Each number is 200 + 20 x the weight over its row's rms, rounded and kept within 0 to 999. Layers, rows and columns count from 0. The size before them is the row's rms in percent of the matrix's.

# o: layer 2 attention output (transposed), 160x160, rms 0.236, rows 140-149, columns 0-159
# v: layer 2 attention value, 160x160, rms 0.228, rows 141-150, columns 0-159
o140,096,204,238,178,207,187,218,227,232,204,224,182,181,222,175,220,203,194,238,182,195,217,175,201,192,238,214,174,209,188,201,227,200,183,200,214,184,256,217,180,208,188,193,165,202,202,192,231,180,186,180,165,174,177,149,208,204,234,186,182,191,214,207,231,201,183,185,170,163,198,201,228,178,206,219,215,193,235,199,173,191,186,199,231,197,210,187,201,201,187,179,187,200,182,227,200,210,220,177,206,197,195,201,165,181,204,181,233,192,217,222,218,214,219,175,193,191,215,204,177,172,226,216,200,215,254,204,193,204,166,183,175,207,194,222,232,238,207,184,211,205,199,199,215,199,216,188,207,241,209,220,182,207,194,198,164,188,212,195,244,209
v141,087,209,201,206,201,172,237,216,224,159,198,202,227,213,193,198,192,184,204,167,197,213,227,235,170,214,186,215,209,220,200,205,174,170,212,237,211,186,199,217,234,215,171,212,197,174,206,164,203,220,256,196,203,164,188,166,154,174,185,177,208,190,203,219,182,218,194,201,188,206,214,236,192,190,217,246,213,194,209,228,232,220,185,200,189,228,216,204,192,206,198,203,212,199,211,209,201,209,184,198,200,180,204,224,213,193,190,197,223,201,187,177,151,199,209,186,185,206,213,201,228,184,220,235,220,187,191,232,221,189,206,165,214,190,222,168,210,210,196,212,182,208,213,202,187,168,223,217,171,199,156,231,149,192,200,198,216,171,217,179,201
o141,087,187,208,200,213,217,213,168,206,224,237,187,200,189,192,216,198,231,183,183,171,153,206,221,199,194,186,220,198,216,212,195,219,208,179,199,221,190,193,188,160,200,195,187,199,196,188,187,186,236,195,195,251,232,204,183,201,216,223,174,184,179,165,219,207,200,206,152,177,214,185,205,177,178,198,232,190,188,183,238,211,212,191,222,212,152,190,176,220,228,205,207,182,192,184,240,187,197,179,202,208,193,210,223,215,199,187,219,210,238,177,206,212,154,209,179,217,192,204,153,180,213,156,221,206,209,227,193,184,209,167,192,181,177,200,209,199,185,227,170,187,210,183,219,225,202,184,189,194,228,183,186,197,209,221,161,183,216,168,203,230
v142,092,197,245,220,223,175,190,178,204,209,180,197,191,206,232,189,158,214,244,229,218,232,189,190,213,218,194,196,203,233,210,182,218,179,212,226,194,185,218,156,209,186,180,191,193,173,195,211,204,180,215,217,170,241,196,202,184,212,167,225,188,175,195,210,221,183,216,224,217,191,222,205,210,162,220,213,222,175,208,186,206,232,190,204,185,205,182,197,187,213,205,206,199,241,212,183,193,200,219,177,220,191,187,204,161,149,209,222,234,211,231,219,221,220,189,204,208,193,159,211,191,215,232,205,190,221,233,192,176,168,182,206,157,177,227,166,195,207,196,209,210,198,171,194,193,217,186,177,232,191,229,203,210,188,202,215,192,218,223,212,217
o142,094,173,217,178,200,207,215,188,177,205,212,203,206,223,203,188,248,208,206,217,215,164,198,215,198,191,219,187,206,172,202,184,183,168,194,190,204,157,208,194,203,203,189,194,225,220,209,203,199,200,177,194,175,199,205,159,186,204,219,197,201,224,224,224,190,200,209,163,211,149,196,213,215,245,197,207,178,186,191,239,193,188,222,214,249,193,193,188,176,160,195,204,222,197,209,206,200,211,231,206,209,217,194,231,224,218,197,179,195,171,232,182,208,212,177,158,177,238,172,213,243,226,181,167,214,243,210,203,143,194,210,204,211,202,213,159,235,189,195,202,213,183,223,191,208,204,203,206,217,181,225,176,184,199,200,215,205,222,224,191,197
v143,088,202,191,213,204,193,198,199,193,208,201,152,183,179,198,183,212,198,226,179,212,176,223,157,173,178,172,213,217,193,184,151,250,210,237,211,188,188,206,204,194,200,189,224,214,229,192,206,189,198,228,210,227,201,166,244,189,193,212,173,205,162,207,169,193,205,194,189,223,206,209,214,183,201,177,209,194,188,197,165,196,215,218,207,207,208,241,192,230,191,234,198,185,225,226,201,206,187,194,177,189,170,173,222,264,209,211,171,182,189,197,214,200,165,164,186,199,219,177,207,199,210,187,240,215,209,229,184,196,179,215,206,208,228,219,240,217,227,225,184,237,196,204,171,222,201,209,188,196,199,207,218,184,172,200,213,212,176,206,195,204
o143,090,225,198,187,166,206,222,184,200,236,204,174,240,207,203,199,237,189,217,201,204,208,189,202,186,190,208,196,211,187,212,196,205,175,196,221,177,191,179,207,193,199,188,213,227,157,236,190,210,227,197,221,214,166,215,170,209,195,196,221,212,206,185,203,212,185,218,245,213,225,186,177,210,236,179,214,164,164,216,212,187,196,218,180,183,220,196,235,202,206,200,138,207,197,200,205,203,211,183,200,199,223,202,172,182,179,192,219,216,173,182,181,203,215,232,216,185,162,227,208,197,188,194,201,231,166,174,194,176,208,216,194,260,214,167,217,185,191,192,184,214,220,186,181,235,171,196,189,158,196,187,203,186,196,196,214,171,211,193,166,164
v144,090,201,211,200,238,226,194,197,209,213,204,212,216,198,220,205,199,173,207,217,206,186,175,220,221,188,201,216,222,206,198,208,209,199,238,226,210,193,220,205,224,209,195,199,192,198,179,194,250,167,201,215,200,226,181,200,203,220,199,193,191,151,211,220,212,184,204,184,195,264,205,216,192,176,175,190,218,208,184,221,236,176,201,199,160,193,194,203,213,188,191,199,195,213,234,170,187,213,239,184,184,191,195,224,264,189,210,235,200,219,169,199,209,211,170,174,205,229,235,196,182,210,206,214,191,210,188,192,165,187,157,212,191,200,184,194,169,219,216,196,205,217,201,187,177,169,201,212,156,230,209,225,161,217,241,202,212,187,204,198,171
o144,086,189,188,217,200,177,186,212,199,215,202,240,218,182,233,206,214,228,153,184,206,191,169,200,195,194,205,189,188,195,210,207,184,212,174,179,204,183,213,212,207,190,227,197,164,161,201,189,217,215,208,212,238,191,221,212,188,197,204,216,193,199,222,183,220,180,186,242,200,207,214,181,231,180,226,229,174,175,207,189,154,216,222,207,194,206,198,141,188,214,184,235,227,191,219,194,209,209,189,179,219,223,206,191,162,178,225,202,204,166,207,227,214,180,214,200,208,230,217,189,201,184,207,171,196,161,186,168,174,219,172,197,211,209,165,195,222,185,252,206,193,219,198,197,231,203,203,225,201,163,194,246,194,207,187,175,195,228,195,193,204
v145,094,174,222,200,210,209,186,220,200,236,202,172,234,187,197,180,218,192,249,231,171,224,226,207,213,204,206,225,227,189,196,202,191,235,232,219,216,230,202,198,190,200,205,216,163,216,187,191,157,228,202,216,237,202,187,211,215,194,223,199,231,197,211,211,184,206,193,167,189,204,223,170,184,209,186,163,230,189,226,172,188,171,182,210,192,176,231,171,199,209,236,204,209,194,198,216,205,227,186,181,233,215,229,189,208,155,188,189,221,202,177,180,188,175,201,164,182,210,207,172,235,219,179,220,183,196,188,193,186,219,206,200,180,184,214,212,231,216,218,240,156,226,188,205,200,201,206,195,187,178,206,191,200,213,193,206,183,191,187,219,156
o145,091,174,223,171,172,205,173,200,218,180,203,211,170,195,186,189,192,194,182,217,214,172,181,234,199,196,215,175,167,213,212,214,201,144,200,203,182,210,221,215,199,211,182,189,198,227,218,186,189,203,187,186,180,195,184,174,197,222,211,180,220,180,223,158,209,192,191,211,225,222,189,192,208,177,182,179,184,221,142,219,158,232,207,243,192,219,214,186,184,197,175,235,164,211,204,188,223,209,216,230,172,233,201,197,183,203,220,213,188,188,209,179,213,222,213,218,181,171,226,216,190,155,182,199,195,184,196,172,198,204,182,180,203,183,174,186,208,178,204,188,255,208,166,206,225,182,207,173,196,175,222,210,184,188,209,229,190,199,212,192,218
v146,091,169,221,197,222,215,204,194,177,199,215,151,207,190,208,158,210,214,193,182,189,216,206,197,211,196,186,229,204,193,189,189,214,189,201,184,180,206,252,215,196,215,202,249,201,172,228,213,161,184,208,197,242,202,206,174,203,187,198,176,179,178,198,202,211,209,231,204,245,236,202,196,180,219,220,209,197,189,211,193,194,220,192,230,191,221,219,175,229,194,200,202,216,182,159,184,174,181,188,216,206,184,236,186,185,170,188,214,156,151,196,229,196,229,185,212,204,182,224,220,191,165,194,185,172,188,193,186,200,188,185,189,201,208,219,219,206,204,200,184,188,209,163,194,206,199,227,189,188,191,174,235,188,248,191,211,189,189,209,158,236
o146,095,212,184,214,163,208,188,218,180,208,184,206,209,208,201,192,202,195,201,221,214,177,258,208,229,192,198,179,205,234,223,198,206,217,181,185,194,197,187,201,204,199,217,178,171,202,204,188,201,217,194,177,207,206,230,185,203,189,223,182,196,181,188,167,269,208,164,201,200,203,188,234,196,233,191,203,165,178,204,242,173,195,224,165,189,220,208,190,191,177,229,163,193,204,172,224,190,213,185,185,204,184,192,207,180,233,186,168,207,198,209,194,214,163,258,194,180,168,177,203,193,206,177,199,202,174,181,234,186,199,208,188,204,224,193,193,197,209,177,189,223,203,206,200,186,214,197,183,190,218,228,190,219,214,223,186,202,155,161,231,240
v147,100,207,232,235,231,220,206,171,218,233,162,172,196,221,204,222,221,220,254,220,222,185,208,238,201,202,195,253,205,189,199,207,220,214,178,198,187,179,206,192,192,158,223,178,200,171,219,154,201,164,167,200,210,209,206,175,186,183,226,230,177,239,195,196,216,177,168,193,215,192,185,220,198,191,182,205,179,222,185,219,226,195,185,187,202,199,179,221,211,176,205,158,170,171,179,185,205,203,195,179,221,214,196,180,205,198,205,184,183,213,200,192,193,213,168,214,182,206,171,227,228,207,215,218,214,212,221,203,178,183,208,205,233,201,169,230,160,195,203,181,189,209,194,206,182,207,194,176,172,239,194,206,206,203,214,202,178,198,205,209,219
o147,102,221,182,175,220,175,194,172,195,207,178,168,162,173,226,174,223,178,172,166,224,182,206,167,195,178,171,207,232,221,203,215,225,211,193,196,195,179,174,178,232,215,225,187,219,205,165,203,243,179,218,202,222,200,195,202,183,211,167,168,215,226,229,210,165,202,211,173,188,186,203,195,181,194,200,216,186,163,211,223,234,243,224,173,185,235,182,204,167,201,198,180,186,182,219,209,213,207,195,216,206,166,182,207,205,199,211,206,174,183,227,216,207,192,219,243,216,211,180,182,180,195,220,192,202,186,195,194,191,170,203,240,213,242,238,192,205,194,218,200,192,218,208,207,232,202,177,192,232,211,197,204,209,203,199,182,208,222,202,178,200
v148,097,194,166,204,172,183,225,219,177,173,189,198,195,226,199,195,167,184,199,235,201,197,197,187,218,214,231,233,207,193,219,197,175,200,203,192,204,219,191,178,220,165,185,168,174,200,172,216,167,206,203,236,170,200,245,204,230,189,219,192,171,206,223,189,206,216,174,214,207,181,189,188,218,199,207,166,204,196,201,183,192,182,198,189,176,159,213,195,171,208,228,205,231,222,183,192,202,186,193,185,171,232,224,184,197,199,249,189,214,211,226,214,203,205,196,198,174,215,204,159,175,179,233,200,192,219,163,167,219,220,215,228,162,191,181,187,159,184,182,184,173,213,185,189,215,205,170,173,245,188,196,205,188,231,212,217,195,208,183,194,203
o148,091,222,213,187,217,186,191,207,196,198,209,230,214,216,162,201,215,182,225,192,196,230,179,201,208,191,206,214,223,197,194,201,198,203,223,151,196,218,177,197,169,205,211,191,178,196,207,201,249,186,171,195,199,225,174,192,230,247,211,172,208,188,232,168,156,199,200,189,209,162,195,197,183,199,202,205,211,192,183,167,225,208,184,183,213,203,149,206,198,234,195,198,179,233,197,192,208,175,190,224,151,223,211,192,215,202,182,199,160,234,209,210,218,208,189,203,225,208,187,208,199,194,204,160,219,244,204,228,224,175,198,208,206,205,203,205,177,198,213,262,177,191,224,213,196,214,239,191,221,187,185,203,184,206,195,222,208,185,196,205,158
v149,094,183,209,200,159,220,216,196,194,214,195,194,175,232,213,193,217,187,185,193,194,219,211,224,214,189,193,256,204,196,205,168,242,192,213,165,199,222,169,163,211,256,226,200,206,210,201,218,213,214,173,202,199,203,183,208,215,198,148,202,192,215,172,168,242,225,196,181,189,206,194,190,205,192,203,184,218,206,234,205,198,190,226,177,212,150,213,217,187,214,197,216,205,196,173,213,189,190,197,177,210,187,184,185,173,186,158,202,175,215,176,176,196,181,210,177,213,213,210,215,223,201,200,234,200,221,221,210,186,182,161,240,209,172,194,224,192,208,232,165,174,223,210,214,190,183,195,229,180,191,200,204,191,217,177,199,198,212,188,189,153
o149,088,192,160,205,203,188,204,236,232,182,205,222,230,177,173,235,194,189,194,219,183,202,237,212,217,204,179,195,180,202,188,201,180,202,184,223,210,199,215,197,164,167,213,208,215,196,198,161,200,223,224,203,194,208,177,225,196,188,243,215,177,222,168,213,199,209,188,217,234,207,213,219,189,167,183,174,188,183,168,202,175,235,168,221,180,219,174,222,240,196,212,209,197,251,213,226,194,202,222,213,214,212,184,193,218,189,214,175,240,185,202,195,203,206,198,217,240,194,190,203,192,244,221,182,222,211,172,216,199,205,216,174,198,194,171,181,180,225,179,199,208,242,205,180,163,191,201,221,181,192,210,194,190,199,192,197,163,161,222,193,202
v150,100,206,197,191,185,179,235,184,189,253,210,209,217,236,196,183,198,215,175,208,190,216,181,146,195,209,195,203,157,207,195,229,206,206,201,216,194,216,232,218,229,194,194,216,164,207,201,221,218,209,197,239,210,181,196,175,210,194,210,226,171,228,181,212,184,207,237,219,174,225,212,202,207,205,194,199,214,200,203,227,185,207,232,213,185,194,177,193,256,196,211,214,179,171,202,217,205,193,189,239,175,173,185,252,219,209,195,205,245,209,171,203,194,240,184,186,205,232,161,206,193,237,224,190,215,209,198,184,198,186,227,183,212,217,198,181,216,200,226,203,210,188,222,193,192,178,218,232,195,177,198,230,209,188,206,172,192,232,200,192,178